{
  "n_layer": 11,
  "d_model": 160,
  "n_head": 2,
  "n_kv_head": 1,
  "head_dim": 64,
  "d_mlp": 448,
  "vocab_size": 2048,
  "activation": "swiglu",
  "norm": "rmsnorm",
  "norm_place": "pre",
  "norm_eps": 1e-05,
  "positions": "rope",
  "rope_base": 10000.0,
  "rope_fraction": 1.0,
  "qk_norm": false,
  "attn_scale": 0.125,
  "bias": "qkv",
  "tie_embeddings": true,
  "parallel_block": false,
  "init": "trunc",
  "init_std_qkv": 0.022,
  "init_std_o": 0.0,
  "init_std_up": 0.022,
  "init_std_down": 0.0,
  "optimizer": "soap_variant",
  "lr": 0.00324,
  "lr_mult_up": 1.47,
  "beta1": 0.95,
  "beta2": 0.99,
  "lr_head": 0.00809,
  "warmup_steps": 200,
  "schedule": "wsd",
  "decay_fraction": 0.731,
  "decay_shape": "sqrt",
  "final_lr_fraction": 0.0,
  "batch_tokens": [16384, 32768, 65536, 131072],
  "seq_len": 512,
  "doc_mask": true,
  "z_loss": 1e-05,
  "train_tokens": 149500000,
  "steps": 3192,
  "dataset": "wikipedia_en"
}
Each number is 50 + 10 x the weight over its row's rms, rounded and kept within 0 to 99. Layers, rows and columns count from 0. The size before them is the row's rms in percent of the matrix's.

# up: layer 5 MLP up, 448x160, rms 0.136, rows 135-149, columns 0-159
# down: layer 5 MLP down (transposed), 448x160, rms 0.0882, rows 135-148, columns 0-159
# gate: layer 5 MLP gate, 448x160, rms 0.135, rows 136-149, columns 0-159
up135 098:33 49 54 54 52 40 36 46 48 56 69 48 47 33 50 48 49 62 27 43 65 50 48 27 49 49 43 48 49 56 58 49 47 50 46 58 49 52 48 30 62 43 34 55 52 46 48 40 49 49 48 63 43 69 64 58 44 52 32 49 69 46 41 53 34 57 57 44 50 49 48 50 59 33 49 32 72 44 56 42 29 58 48 51 42 44 38 67 67 60 45 55 50 32 48 63 45 39 48 52 48 46 47 57 63 67 43 56 48 44 23 52 62 67 46 35 65 70 45 51 42 40 51 32 59 62 50 50 41 56 52 54 49 40 56 35 41 37 37 35 57 42 57 49 51 50 49 58 40 69 60 61 51 41 38 59 69 52 48 35
down135 097:42 59 44 61 60 45 39 69 64 62 42 48 37 37 36 71 58 61 56 48 39 35 51 47 53 57 57 44 66 50 60 53 37 59 54 51 60 52 51 48 43 34 39 63 40 62 45 70 43 54 52 41 53 50 39 35 62 55 62 53 62 32 48 51 41 41 37 38 56 72 50 48 38 49 57 53 56 41 49 41 56 36 44 59 50 48 51 50 37 39 51 69 40 45 34 48 56 48 50 30 59 39 44 39 45 59 37 53 45 53 54 51 42 62 62 39 50 37 54 37 50 37 42 65 43 45 50 48 39 39 56 34 36 56 60 55 63 51 24 61 32 46 38 72 61 67 42 42 47 46 32 34 50 58 61 58 50 39 40 48
gate136 100:61 50 57 16 59 58 56 53 43 44 44 44 38 61 60 30 72 43 45 70 50 48 51 58 44 56 52 66 49 54 40 63 65 60 52 45 59 43 53 63 55 56 50 45 54 55 55 70 32 61 45 39 34 49 58 61 61 45 49 58 55 56 59 54 38 49 46 44 45 25 48 50 59 44 55 45 52 46 60 48 65 52 44 51 36 45 55 56 54 45 57 57 57 53 54 61 56 53 43 48 53 33 32 52 58 47 48 47 69 61 61 50 48 39 48 53 74 29 55 62 45 48 36 56 52 28 64 38 26 62 43 40 48 44 44 56 55 45 52 63 53 49 28 31 60 55 55 41 63 29 55 55 55 51 36 46 43 60 46 41
up136 096:56 66 59 36 44 58 56 55 52 41 54 41 50 46 32 35 59 34 63 56 54 64 75 53 44 61 54 57 58 39 61 52 43 29 59 55 45 56 56 51 46 67 47 55 66 51 34 40 38 55 45 60 51 65 51 48 28 68 61 74 50 27 57 63 47 45 48 56 65 49 53 37 58 48 53 49 46 64 43 50 44 59 74 42 39 38 39 47 46 37 26 57 41 50 49 43 50 46 56 57 54 56 38 46 39 42 56 45 51 52 50 55 67 57 67 73 68 46 62 43 55 58 44 47 33 59 67 35 44 37 48 49 58 60 62 51 54 35 41 45 50 43 47 52 43 54 58 55 50 48 54 64 61 54 49 47 38 41 61 63
down136 099:50 51 43 49 57 43 62 63 54 51 47 52 47 52 36 43 48 36 50 45 41 61 64 43 48 38 46 23 46 41 50 54 65 24 43 59 61 34 39 37 63 49 37 41 58 42 71 36 49 34 54 47 63 45 44 60 57 60 39 36 59 59 60 47 59 50 52 42 58 53 58 52 50 48 61 53 56 46 39 46 51 76 58 53 51 37 67 55 37 48 65 40 62 62 51 42 39 48 59 64 56 56 52 45 57 42 40 55 48 51 40 57 45 27 37 27 40 54 50 47 37 34 58 60 42 30 42 54 75 69 52 52 44 51 66 27 54 44 52 41 55 48 48 59 58 50 35 47 48 47 58 50 63 48 41 47 60 37 66 62
gate137 102:46 55 42 69 50 42 43 46 58 40 27 52 41 46 64 63 44 44 44 41 57 52 39 40 72 48 63 58 33 44 61 43 51 31 53 54 41 50 55 46 65 35 63 37 43 66 46 47 53 67 40 32 45 41 52 23 38 51 38 46 42 54 38 62 47 63 51 46 43 51 46 60 45 37 56 41 58 60 48 45 60 64 63 44 51 48 62 47 61 40 50 61 40 56 59 53 66 59 57 55 39 44 53 49 44 47 44 27 60 34 42 56 37 51 57 31 36 58 62 62 52 47 43 52 55 45 53 51 50 73 37 36 63 55 54 38 56 67 51 59 41 37 61 37 44 39 44 57 73 54 62 50 63 48 47 48 52 37 33 53
up137 102:58 59 58 69 45 28 50 41 53 52 45 51 45 33 55 59 38 33 54 56 51 43 42 51 58 59 76 49 34 49 59 37 60 38 28 46 62 58 41 59 43 40 42 40 48 67 50 53 50 65 43 44 46 43 39 33 65 48 54 41 36 55 43 54 39 51 48 48 62 48 44 53 34 44 38 49 54 53 29 50 49 68 50 41 38 55 49 62 61 61 55 49 50 57 45 40 67 51 58 50 46 51 50 49 54 44 46 46 77 53 38 38 44 46 60 57 42 56 42 57 52 43 47 36 35 36 49 74 35 65 39 42 60 49 44 47 53 55 32 54 36 26 56 31 58 42 57 54 60 49 56 48 54 49 49 27 56 30 44 38
down137 097:38 56 34 37 40 33 44 44 44 56 51 47 42 46 59 42 40 64 53 62 59 42 49 58 58 54 50 47 41 49 35 39 39 21 42 51 70 61 62 56 52 56 46 56 31 45 45 47 48 72 28 51 48 52 59 59 55 50 54 60 46 54 33 47 50 39 50 47 45 55 59 50 57 34 47 49 45 46 47 46 50 50 62 57 48 41 64 44 57 53 26 55 61 40 48 41 46 43 62 38 42 57 64 69 44 49 55 51 62 53 57 40 48 50 38 43 41 47 47 75 73 34 51 41 36 59 49 56 57 56 36 53 68 46 38 53 67 53 56 44 42 32 50 52 37 59 68 46 39 33 44 56 82 40 57 49 51 57 53 40
gate138 096:54 55 49 82 54 47 39 41 56 40 49 71 48 58 41 40 54 55 45 69 62 65 47 36 46 48 65 54 54 54 48 59 49 42 39 40 48 57 53 65 48 35 44 64 46 43 62 53 47 53 45 74 49 54 39 55 41 32 28 56 41 42 40 60 52 54 66 56 39 58 57 51 44 48 55 42 41 57 57 43 57 45 77 49 46 64 63 44 42 42 49 48 58 34 43 34 48 53 44 52 42 34 40 36 41 44 61 43 55 32 48 60 42 45 55 53 59 57 42 36 54 56 58 57 40 53 74 37 64 52 46 60 50 34 39 57 30 45 45 29 69 61 61 34 44 65 51 57 56 47 33 56 57 54 50 56 55 40 52 43
up138 100:48 58 31 32 70 33 44 56 63 69 38 52 53 46 62 45 67 46 34 56 45 58 40 46 45 51 59 52 54 48 44 48 42 38 45 33 54 54 43 35 70 37 52 42 47 51 42 41 53 37 60 51 57 36 74 34 48 44 67 30 59 50 49 44 50 51 62 44 62 44 45 61 56 44 64 58 65 57 41 39 48 50 40 46 55 32 55 49 44 51 55 60 64 38 63 41 47 61 41 35 47 61 48 40 52 53 47 50 54 62 51 51 45 49 31 60 53 63 38 52 41 54 44 71 62 57 43 42 57 38 34 62 36 47 68 37 47 36 44 40 35 55 37 66 57 36 63 43 66 49 43 41 49 41 62 57 47 39 40 63
down138 099:59 46 30 35 45 47 45 48 58 57 52 43 51 41 39 31 63 44 57 50 68 55 46 48 51 45 49 47 48 49 23 48 46 43 32 52 53 45 56 55 51 44 51 47 33 52 52 53 62 39 32 32 50 55 49 45 37 56 54 55 60 41 57 47 34 53 74 53 50 49 50 38 40 36 80 65 64 46 44 56 47 57 36 39 52 54 49 63 55 58 68 47 51 51 49 42 53 46 54 46 58 48 57 48 72 49 54 32 54 64 51 51 45 38 50 73 41 57 49 42 54 45 52 41 54 45 47 65 58 34 43 53 34 55 66 32 36 68 47 56 41 47 55 57 42 56 51 36 78 43 41 43 40 39 31 55 39 43 60 71
gate139 097:61 49 45 38 56 59 46 36 35 45 44 39 52 55 46 68 37 30 67 53 58 53 58 62 37 31 50 40 46 46 55 40 36 46 50 63 44 59 50 51 69 60 48 48 58 58 50 56 46 55 36 67 49 59 44 55 39 73 29 55 52 29 54 40 51 55 62 41 54 68 39 29 58 55 40 50 36 53 44 64 59 48 52 43 46 63 57 67 53 43 37 33 36 47 43 54 53 69 46 46 28 44 64 56 47 55 65 46 40 48 47 50 51 45 41 50 48 73 52 56 50 75 43 28 54 57 54 41 41 62 50 52 41 37 60 53 42 52 48 52 58 56 48 52 42 41 55 48 49 41 54 54 59 55 59 35 21 40 54 44
up139 097:43 72 67 33 48 43 31 48 66 55 47 41 33 50 47 51 60 42 57 62 53 56 50 42 47 50 34 60 48 46 46 41 67 36 64 50 60 49 51 52 52 38 54 49 65 38 39 37 61 57 64 47 43 57 46 50 62 74 37 59 60 64 60 33 52 48 65 41 48 61 67 52 51 25 63 59 63 57 70 39 62 30 59 50 40 52 42 52 48 52 43 38 66 55 46 36 55 40 38 46 49 44 56 40 39 59 49 51 44 39 52 55 55 55 50 46 28 49 49 48 50 61 44 52 42 50 54 43 36 57 49 44 47 51 44 68 49 31 64 63 52 50 63 53 36 55 57 61 47 66 63 41 43 68 40 36 59 53 64 58
down139 100:57 74 40 62 42 55 47 74 54 39 28 50 60 57 43 45 35 54 50 65 46 28 47 49 55 56 56 47 43 61 49 54 54 45 53 57 52 43 51 56 73 67 39 50 59 52 45 46 64 76 71 41 34 39 53 21 59 54 49 50 69 56 57 52 61 51 63 52 49 48 59 56 62 63 46 46 65 39 34 61 46 42 42 45 54 42 32 47 36 60 48 51 45 53 57 52 64 44 50 26 24 44 38 47 47 57 43 53 41 55 49 62 61 55 42 51 55 60 57 57 41 50 73 35 36 51 55 57 58 51 49 63 53 51 56 42 58 50 47 61 64 52 56 58 55 54 44 49 64 56 56 63 44 50 58 71 50 48 53 47
gate140 106:46 49 52 77 51 45 40 41 46 47 41 51 47 51 54 30 30 54 51 46 60 63 41 59 59 43 73 44 45 48 29 63 43 53 48 41 47 49 60 32 42 42 35 51 47 53 49 38 55 43 44 37 68 18 33 48 41 42 58 55 57 51 54 71 57 56 54 52 55 55 57 57 41 52 27 38 40 57 43 63 50 67 59 37 42 39 51 65 49 47 42 54 59 61 61 49 45 72 53 48 35 29 58 44 56 32 48 42 59 53 43 48 41 50 55 49 49 46 62 52 57 45 59 49 43 40 54 55 59 44 35 68 34 51 43 39 70 54 54 55 53 44 46 62 38 57 65 61 63 50 53 69 53 37 52 43 53 67 48 53
up140 099:28 42 44 36 54 50 47 48 59 40 42 30 29 51 57 39 57 49 52 44 39 52 24 50 59 42 54 58 44 43 61 58 71 55 49 57 42 39 64 63 43 62 58 43 66 39 55 59 36 37 51 45 46 65 55 41 58 55 61 52 34 49 66 51 53 67 41 54 66 54 50 41 42 47 49 64 40 43 48 41 50 46 52 59 51 50 37 60 53 51 48 69 51 63 41 54 30 62 59 55 40 43 47 57 40 62 48 48 52 34 59 50 53 49 36 54 37 62 50 54 48 62 68 75 39 62 27 48 46 51 58 52 55 40 46 41 67 58 57 62 45 37 71 61 32 42 54 44 49 49 50 48 52 30 29 46 40 53 46 58
down140 102:47 48 32 44 56 61 42 60 50 63 64 46 31 41 29 39 67 55 57 51 37 61 45 42 37 39 36 68 30 64 58 51 55 61 60 54 49 46 45 67 52 46 49 72 51 63 50 52 52 33 51 39 45 50 54 48 44 48 61 57 46 44 43 56 47 49 47 38 54 28 35 41 53 59 73 46 61 55 50 57 67 52 59 51 40 60 33 51 44 54 52 42 44 44 53 60 42 57 49 45 71 61 45 46 60 68 47 36 41 63 51 53 51 35 36 49 71 49 71 43 43 51 65 62 59 61 48 37 47 46 55 51 50 35 72 25 54 51 46 48 40 39 50 57 70 48 48 40 33 42 52 53 42 56 44 62 49 52 45 55
gate141 101:57 56 55 39 45 53 37 46 44 51 55 49 48 57 59 50 35 51 55 33 50 72 52 47 55 45 51 27 52 40 51 45 32 42 47 61 31 62 59 55 63 57 44 50 57 52 41 66 55 45 60 51 70 54 49 75 50 57 54 38 62 49 61 50 37 42 59 55 61 56 59 38 48 41 51 48 54 65 59 65 44 30 73 65 55 58 47 41 37 48 61 36 50 47 43 52 47 53 44 48 49 47 57 54 37 31 58 29 52 44 51 56 60 47 55 48 47 61 68 73 41 37 47 53 53 54 61 34 57 34 49 39 47 48 59 51 54 55 53 44 48 67 68 49 59 76 54 47 37 38 39 59 75 67 47 45 36 58 53 57
up141 096:42 54 35 47 36 38 42 53 53 49 52 52 60 39 31 54 57 44 48 46 44 62 44 42 59 62 48 64 64 27 38 51 46 50 41 58 47 42 43 44 48 62 40 46 51 45 40 44 50 46 57 68 49 58 54 60 35 61 45 39 43 59 65 69 58 79 50 53 45 42 48 38 45 54 78 67 27 54 51 74 42 66 54 53 53 44 46 69 56 34 55 40 57 66 54 44 46 52 49 56 48 48 50 45 62 58 64 50 59 49 56 52 36 39 52 58 41 40 48 53 62 59 57 52 67 48 35 54 42 75 59 47 40 49 69 48 46 33 41 57 48 49 46 53 42 58 66 45 56 51 26 42 40 36 40 46 46 58 57 42
down141 094:54 54 68 64 47 40 65 40 39 60 30 45 59 36 64 43 37 49 48 57 51 52 37 63 43 66 53 46 58 55 60 43 47 42 55 49 57 37 40 65 51 48 61 44 57 58 56 49 57 50 54 60 36 75 43 44 48 69 69 56 41 47 50 44 56 55 44 55 52 51 63 48 64 40 70 39 47 59 46 40 41 41 63 40 57 44 40 28 42 49 52 45 48 43 41 55 48 40 52 62 52 44 56 73 46 56 40 55 78 52 55 45 51 39 35 69 45 43 55 58 51 56 47 58 47 37 61 44 50 62 53 49 49 35 62 61 29 37 37 66 54 40 27 46 42 56 40 44 54 64 45 37 39 36 42 51 72 57 59 50
gate142 092:47 51 49 70 75 53 54 51 62 65 42 53 69 43 37 49 54 43 36 53 35 66 59 51 40 37 45 35 36 43 50 43 51 55 62 43 44 59 52 57 54 60 57 51 56 51 31 54 60 54 47 42 37 53 45 25 59 55 32 45 54 41 69 37 63 46 53 66 52 54 52 51 53 55 56 36 40 65 62 50 34 47 52 46 74 49 66 36 52 43 52 47 66 55 61 68 44 44 55 62 52 51 42 45 42 39 63 60 43 48 51 66 43 47 57 63 28 37 56 59 30 48 33 43 48 58 32 39 43 54 46 56 43 42 40 51 48 46 46 42 52 40 58 49 51 28 51 62 39 39 68 68 51 48 46 62 47 48 56 61
up142 097:25 30 43 26 45 30 50 43 50 52 58 55 57 59 61 42 50 58 57 44 49 34 52 55 54 42 56 58 34 39 50 44 37 63 55 33 41 48 48 67 54 57 51 51 42 46 49 43 54 52 62 46 74 26 45 72 61 57 39 45 65 44 60 59 48 53 54 52 66 40 47 52 58 52 66 40 46 57 45 42 58 58 50 51 41 40 45 51 74 40 49 62 32 60 56 60 62 68 63 34 57 43 55 51 52 51 33 37 46 54 58 70 57 54 37 41 58 43 39 28 52 66 54 63 40 58 39 45 61 41 42 38 55 61 37 50 62 58 55 60 44 48 46 54 34 46 40 56 50 54 41 55 57 47 39 34 48 52 50 55
down142 098:48 47 51 53 56 45 50 41 56 43 53 58 49 62 45 49 64 34 39 41 37 65 52 45 66 41 56 39 64 57 38 48 37 56 52 51 70 50 65 50 47 41 49 37 52 56 40 65 39 47 48 66 53 54 36 49 36 42 63 63 42 62 66 54 45 40 57 42 54 56 48 40 56 48 52 57 49 45 44 49 71 58 49 39 58 64 59 26 53 48 47 52 38 52 64 57 55 41 48 21 46 53 73 55 56 48 49 36 53 56 51 55 29 69 40 55 46 52 50 50 34 44 52 59 31 53 44 60 39 42 64 56 62 70 52 41 53 63 60 60 63 47 41 55 67 67 40 23 71 54 36 42 53 37 47 43 49 49 65 48
gate143 097:36 52 54 49 53 41 35 66 46 39 60 60 35 42 33 60 36 43 55 44 51 69 59 36 45 39 65 39 45 37 51 36 60 52 54 45 50 51 56 52 40 52 58 41 59 62 42 57 55 45 39 55 50 43 46 44 58 60 40 50 48 51 49 35 52 58 50 39 48 40 34 48 63 62 39 30 40 64 53 46 53 61 49 64 53 49 35 48 35 59 67 54 57 46 58 56 63 52 57 51 51 47 52 65 51 51 48 49 53 73 67 55 41 41 61 56 48 47 53 43 22 40 47 37 31 47 46 60 63 68 33 51 66 46 54 54 85 41 56 49 55 50 47 72 41 51 57 37 62 43 37 48 44 43 23 50 46 44 48 40
up143 096:52 49 49 38 55 56 50 38 42 55 65 62 50 42 47 59 45 49 39 55 50 36 50 48 49 39 58 67 50 67 57 62 44 61 66 50 49 43 35 58 48 74 52 55 62 56 46 60 48 34 53 36 49 35 47 41 41 50 30 50 67 40 64 58 63 57 38 53 50 68 54 52 65 50 58 73 49 36 61 37 44 55 72 38 34 53 53 61 49 53 48 56 25 62 64 47 53 56 43 57 49 49 48 53 47 48 41 46 49 30 39 39 65 69 55 55 39 59 46 56 43 48 54 55 44 45 46 48 39 65 52 49 45 56 57 67 58 52 64 43 38 39 41 38 37 39 29 43 35 50 67 61 67 34 57 38 52 39 52 38
down143 099:51 40 37 45 47 60 56 50 58 39 52 55 52 48 58 47 62 46 50 62 58 47 44 49 52 49 39 44 63 47 43 71 67 75 46 24 49 49 35 54 49 46 40 48 59 60 58 60 35 57 49 33 50 44 46 36 45 37 66 47 52 63 55 25 43 56 56 48 57 54 64 55 49 48 60 59 33 56 50 42 51 48 53 43 44 44 45 63 46 31 46 12 42 28 62 56 63 41 40 61 50 49 55 40 62 58 65 57 60 41 38 46 66 57 46 51 40 61 37 51 45 48 44 35 55 54 53 55 55 50 38 46 42 68 55 62 65 67 59 63 75 49 38 64 55 60 53 57 54 58 53 43 43 53 53 50 41 60 47 63
gate144 095:53 53 57 59 43 62 46 48 36 46 40 49 41 47 40 65 39 38 56 62 55 50 53 68 46 42 43 51 57 56 62 39 18 47 33 56 48 66 52 45 57 52 45 51 47 44 66 68 53 48 51 48 41 48 27 54 25 60 45 45 64 46 58 54 53 42 55 53 46 59 49 53 34 55 37 49 31 51 37 49 47 49 34 59 43 41 38 61 61 51 57 55 49 63 47 40 52 53 49 55 63 48 69 54 56 44 68 61 56 62 59 56 51 43 67 29 49 46 61 34 38 68 32 33 44 44 48 44 51 45 58 49 32 49 54 54 62 62 63 59 62 45 66 62 43 45 52 41 34 58 45 62 45 51 57 20 47 51 67 49
up144 094:64 36 54 48 72 54 50 58 54 65 54 40 55 56 44 50 55 43 52 43 62 49 47 53 55 28 34 53 51 54 43 47 48 43 50 32 58 48 37 37 70 63 20 69 52 46 50 58 48 50 51 52 63 56 48 43 57 67 68 48 50 55 50 36 67 55 57 55 58 53 40 57 37 61 58 43 50 44 27 40 50 46 50 47 65 49 53 42 55 69 46 66 37 52 38 56 46 33 51 45 49 51 16 40 51 46 64 54 55 38 44 55 48 52 54 68 39 66 60 48 41 55 34 46 41 62 53 41 43 48 50 44 55 38 42 66 31 40 46 59 50 40 47 55 59 56 45 62 39 68 60 52 47 42 68 37 40 34 49 55
down144 104:50 54 39 46 43 50 46 47 53 62 51 52 45 36 44 37 36 52 58 46 41 56 49 00 41 61 65 46 67 58 53 62 47 35 46 43 57 53 38 62 52 49 58 39 43 65 52 50 54 60 44 49 49 34 60 51 77 47 59 47 58 41 50 29 45 44 48 51 47 46 37 47 52 40 58 41 54 48 55 52 53 60 74 45 59 41 39 31 36 59 51 41 35 38 51 72 65 60 43 43 53 49 56 72 47 42 42 57 39 46 38 67 37 32 43 66 52 47 49 45 56 38 67 55 43 51 48 44 50 57 62 56 46 43 61 38 44 55 47 51 43 57 60 50 61 51 55 47 45 48 25 61 45 57 56 50 41 57 48 53
gate145 098:43 44 51 46 60 50 38 64 64 43 46 45 39 49 47 45 42 64 40 38 47 51 36 49 44 50 56 55 32 48 47 37 56 43 52 60 35 26 54 51 61 39 52 51 34 65 47 51 51 60 54 53 80 46 66 42 50 40 46 34 48 50 43 36 54 62 61 52 41 49 66 47 70 56 53 48 51 71 53 51 60 56 43 39 44 59 52 53 46 47 67 46 64 29 56 51 70 64 56 52 50 47 33 49 57 40 38 40 42 54 39 40 48 54 60 53 60 56 22 42 48 36 41 44 60 59 49 29 39 39 43 55 55 53 44 40 57 68 24 64 54 49 70 62 39 36 51 37 57 45 42 46 54 48 39 54 43 50 62 51
up145 098:51 52 60 37 61 44 48 57 48 46 54 41 37 31 53 61 44 60 60 55 56 49 42 44 57 48 40 54 49 52 70 33 42 50 41 42 37 58 43 41 56 65 52 62 36 43 49 35 50 33 28 41 68 61 64 54 46 59 46 69 58 65 49 51 49 51 53 44 63 53 61 40 65 61 42 66 64 31 36 45 49 47 50 44 48 54 45 37 46 47 64 57 19 50 56 48 62 56 39 58 59 45 57 49 64 44 51 38 49 46 57 48 62 55 31 44 47 45 50 54 47 45 52 59 48 57 47 56 61 41 36 49 53 52 70 57 56 54 39 72 49 44 40 40 58 65 57 34 53 50 35 24 41 38 38 53 72 64 36 50
down145 099:36 61 44 57 41 31 46 49 23 49 55 58 58 42 52 53 51 55 40 38 48 45 50 58 36 61 53 63 43 46 64 51 44 50 48 48 63 41 69 68 39 46 50 48 57 51 44 47 46 62 17 56 40 63 60 51 57 33 56 44 49 51 46 53 61 39 60 55 56 49 48 58 40 55 43 58 53 34 57 53 63 45 57 36 55 43 67 34 57 55 49 46 55 53 47 45 63 48 59 46 59 34 69 36 36 42 53 43 74 56 53 59 48 46 27 38 65 59 33 45 48 72 50 49 38 50 46 46 49 52 40 39 66 48 39 57 41 19 48 46 53 47 38 65 46 57 45 54 66 59 48 62 36 43 50 63 61 43 38 56
gate146 100:51 48 44 33 51 26 47 50 46 62 51 38 62 54 49 58 42 39 59 37 56 46 38 46 59 64 60 57 61 18 77 44 53 44 58 44 47 48 41 52 63 39 50 60 48 40 41 76 50 55 56 48 40 35 54 42 35 70 36 46 65 45 50 49 53 67 45 52 60 40 50 62 56 60 51 41 41 37 49 44 53 30 69 53 58 33 66 40 47 48 54 61 65 41 51 52 61 33 41 55 57 43 51 58 52 50 46 56 35 38 38 65 34 63 41 44 68 31 62 56 47 45 53 66 54 52 40 44 51 47 49 45 31 45 58 50 54 57 39 70 58 50 49 59 51 57 52 54 49 48 32 42 59 47 47 42 40 52 60 58
up146 092:51 27 39 50 45 59 35 48 47 44 32 39 40 47 36 57 53 51 37 32 49 55 52 39 43 50 47 33 30 60 44 53 69 75 42 54 46 40 59 49 56 43 44 55 44 53 64 49 62 58 50 44 51 32 53 46 42 56 53 35 59 56 60 35 59 29 46 51 68 69 45 59 48 46 54 56 48 56 68 46 57 52 38 35 47 43 53 52 42 50 60 42 50 40 56 58 43 42 65 43 43 43 55 34 45 56 42 44 31 46 60 47 49 61 33 63 41 61 66 48 49 43 34 61 46 50 21 49 63 43 58 71 49 53 62 40 51 55 48 58 70 51 54 54 52 48 36 63 50 53 41 42 57 45 39 68 67 59 56 34
down146 097:64 48 36 33 54 55 54 55 56 56 50 60 56 46 60 62 48 55 79 42 61 45 45 56 49 50 51 42 39 47 50 45 36 44 59 33 51 55 45 64 55 47 53 46 32 49 21 64 49 62 52 64 57 44 41 47 47 62 38 47 54 41 37 64 55 47 48 46 44 44 45 59 59 53 34 52 69 66 51 46 78 55 61 61 54 58 50 63 53 54 50 54 70 48 57 51 64 61 51 56 44 50 41 58 63 51 47 46 50 45 59 52 45 54 55 69 52 54 35 79 49 52 42 42 56 43 58 49 37 48 64 48 49 48 52 34 49 47 49 31 48 55 47 67 46 43 44 35 21 63 49 35 39 49 42 25 56 43 51 32
gate147 102:51 54 47 38 57 63 49 62 36 63 38 49 44 58 61 39 50 68 50 43 38 71 43 37 61 62 50 55 43 32 61 36 39 48 56 29 43 62 45 46 48 54 57 55 65 41 46 46 46 53 50 51 50 62 54 62 60 36 59 34 55 59 43 50 39 50 40 45 66 50 39 50 48 57 39 33 49 33 73 33 44 48 65 37 45 71 32 56 63 58 47 53 49 45 57 36 37 34 39 73 40 45 67 51 41 38 52 47 48 59 68 60 32 44 60 47 43 50 61 50 50 52 49 59 62 45 58 54 54 60 52 48 56 44 49 61 57 60 40 60 44 35 55 49 37 46 33 48 36 42 42 52 40 41 46 74 40 53 59 63
up147 100:76 58 40 40 64 64 59 54 50 44 55 46 45 52 36 64 39 51 42 60 50 44 61 51 53 48 44 46 56 45 48 50 55 51 48 44 56 35 53 62 35 36 59 29 51 71 62 42 45 33 46 31 55 43 69 36 64 62 52 33 53 50 42 49 54 50 57 51 37 60 54 57 49 38 45 51 25 51 48 55 46 53 63 43 48 52 54 55 49 57 32 40 46 48 56 52 54 54 69 65 34 56 45 47 57 41 43 52 47 47 32 43 40 54 43 59 43 47 60 63 40 43 49 57 37 48 35 47 63 56 24 64 47 50 54 43 32 42 62 70 38 65 34 43 64 46 60 55 59 58 59 61 26 49 59 41 48 28 44 50
down147 103:54 45 57 46 63 47 51 58 58 48 51 42 44 69 30 54 70 52 61 45 53 59 49 49 58 33 53 41 42 49 49 45 42 53 52 45 49 39 58 57 63 57 56 63 50 49 64 47 62 58 43 69 58 60 63 58 54 46 46 51 52 48 60 43 34 36 33 33 57 30 56 47 55 45 45 42 60 36 64 49 64 31 42 56 36 62 57 55 54 58 48 58 42 54 72 49 42 31 63 31 28 44 36 32 48 47 56 50 54 59 38 52 48 49 53 54 47 67 50 56 37 39 29 61 56 40 46 41 51 48 47 59 40 42 61 46 43 48 37 66 54 45 42 49 29 37 61 59 60 67 63 60 71 62 40 53 51 39 38 66
gate148 109:40 41 53 49 53 53 30 56 61 41 35 50 44 41 48 53 45 69 50 74 57 63 46 37 65 53 68 46 64 42 59 65 52 56 62 36 57 57 35 50 34 49 51 57 38 49 48 42 56 48 32 55 63 32 38 57 53 72 45 47 52 62 52 42 41 51 56 31 52 50 30 52 52 43 47 69 58 44 41 68 38 46 45 37 46 58 43 40 61 37 43 57 50 49 41 50 44 48 51 45 58 44 44 47 43 62 55 49 62 50 53 40 55 46 47 73 56 60 49 64 28 50 54 66 60 54 59 57 56 71 34 42 57 55 60 60 50 61 59 56 57 35 44 34 38 58 57 54 73 73 59 51 54 33 54 55 40 45 42 59
up148 101:40 46 47 51 61 43 41 43 59 62 52 52 62 44 46 41 46 57 47 58 67 71 39 59 43 45 57 33 38 50 55 52 32 49 54 53 53 54 54 51 43 55 26 51 37 34 34 63 51 46 60 42 53 49 54 56 68 51 48 38 73 42 28 52 59 42 49 46 59 59 61 45 37 50 59 47 61 49 56 51 50 70 37 56 41 51 45 43 35 42 63 46 63 62 60 43 47 56 43 63 47 48 60 42 53 58 48 49 68 54 32 61 53 28 54 53 47 55 52 48 31 58 62 68 62 54 36 50 67 63 56 28 36 62 55 57 47 61 63 50 37 61 54 58 57 75 60 57 53 50 57 68 56 46 35 61 48 53 36 56
down148 105:36 59 64 51 49 59 44 45 57 51 31 40 40 62 24 58 49 63 39 45 41 57 54 50 50 43 51 54 51 48 64 57 42 58 45 53 39 59 44 26 60 56 36 33 51 43 52 52 58 53 58 52 60 58 54 58 52 50 60 56 52 38 46 60 60 55 48 83 49 44 61 63 58 48 72 48 65 51 41 31 42 71 45 31 54 54 57 74 57 70 53 53 63 59 49 51 35 50 55 42 53 56 45 42 59 39 48 31 44 54 56 50 45 50 48 41 37 45 32 41 64 43 43 54 60 63 48 46 50 34 54 65 65 33 66 54 51 42 44 50 48 40 53 52 33 56 49 54 30 65 61 45 60 46 50 42 46 70 54 41
gate149 099:45 52 43 62 45 59 53 67 32 57 37 65 42 46 46 27 57 53 53 27 61 36 47 41 60 55 65 60 43 45 41 30 54 55 46 48 61 57 45 52 50 35 48 37 72 54 41 27 48 46 74 54 46 37 37 57 55 45 65 46 26 64 56 60 52 45 52 56 45 48 34 49 32 51 54 52 53 43 53 55 60 52 59 43 35 44 63 49 65 40 54 28 35 49 41 51 48 49 45 47 49 44 58 42 57 44 59 53 52 63 58 51 64 51 59 62 36 55 50 61 72 40 45 49 43 41 32 56 49 49 59 61 40 76 29 55 33 48 60 45 62 59 59 50 51 42 57 61 48 56 63 45 50 44 45 47 52 44 47 58
up149 103:51 45 43 42 43 35 45 57 31 26 60 55 47 40 39 53 51 61 43 52 46 33 41 52 51 45 51 37 65 39 59 64 48 40 44 57 53 49 51 63 54 50 53 78 32 38 51 55 67 60 40 49 43 58 50 47 36 54 68 45 46 32 62 51 71 47 48 62 57 41 69 49 49 39 55 63 39 42 65 62 51 45 60 55 45 48 49 59 52 46 50 48 38 49 52 45 58 53 44 53 49 71 56 46 50 46 39 26 53 23 37 56 40 53 57 65 43 43 47 47 54 60 65 59 56 53 47 52 57 56 45 51 56 36 57 39 55 52 42 43 49 19 49 68 52 37 58 46 61 54 51 47 52 64 50 46 27 54 58 76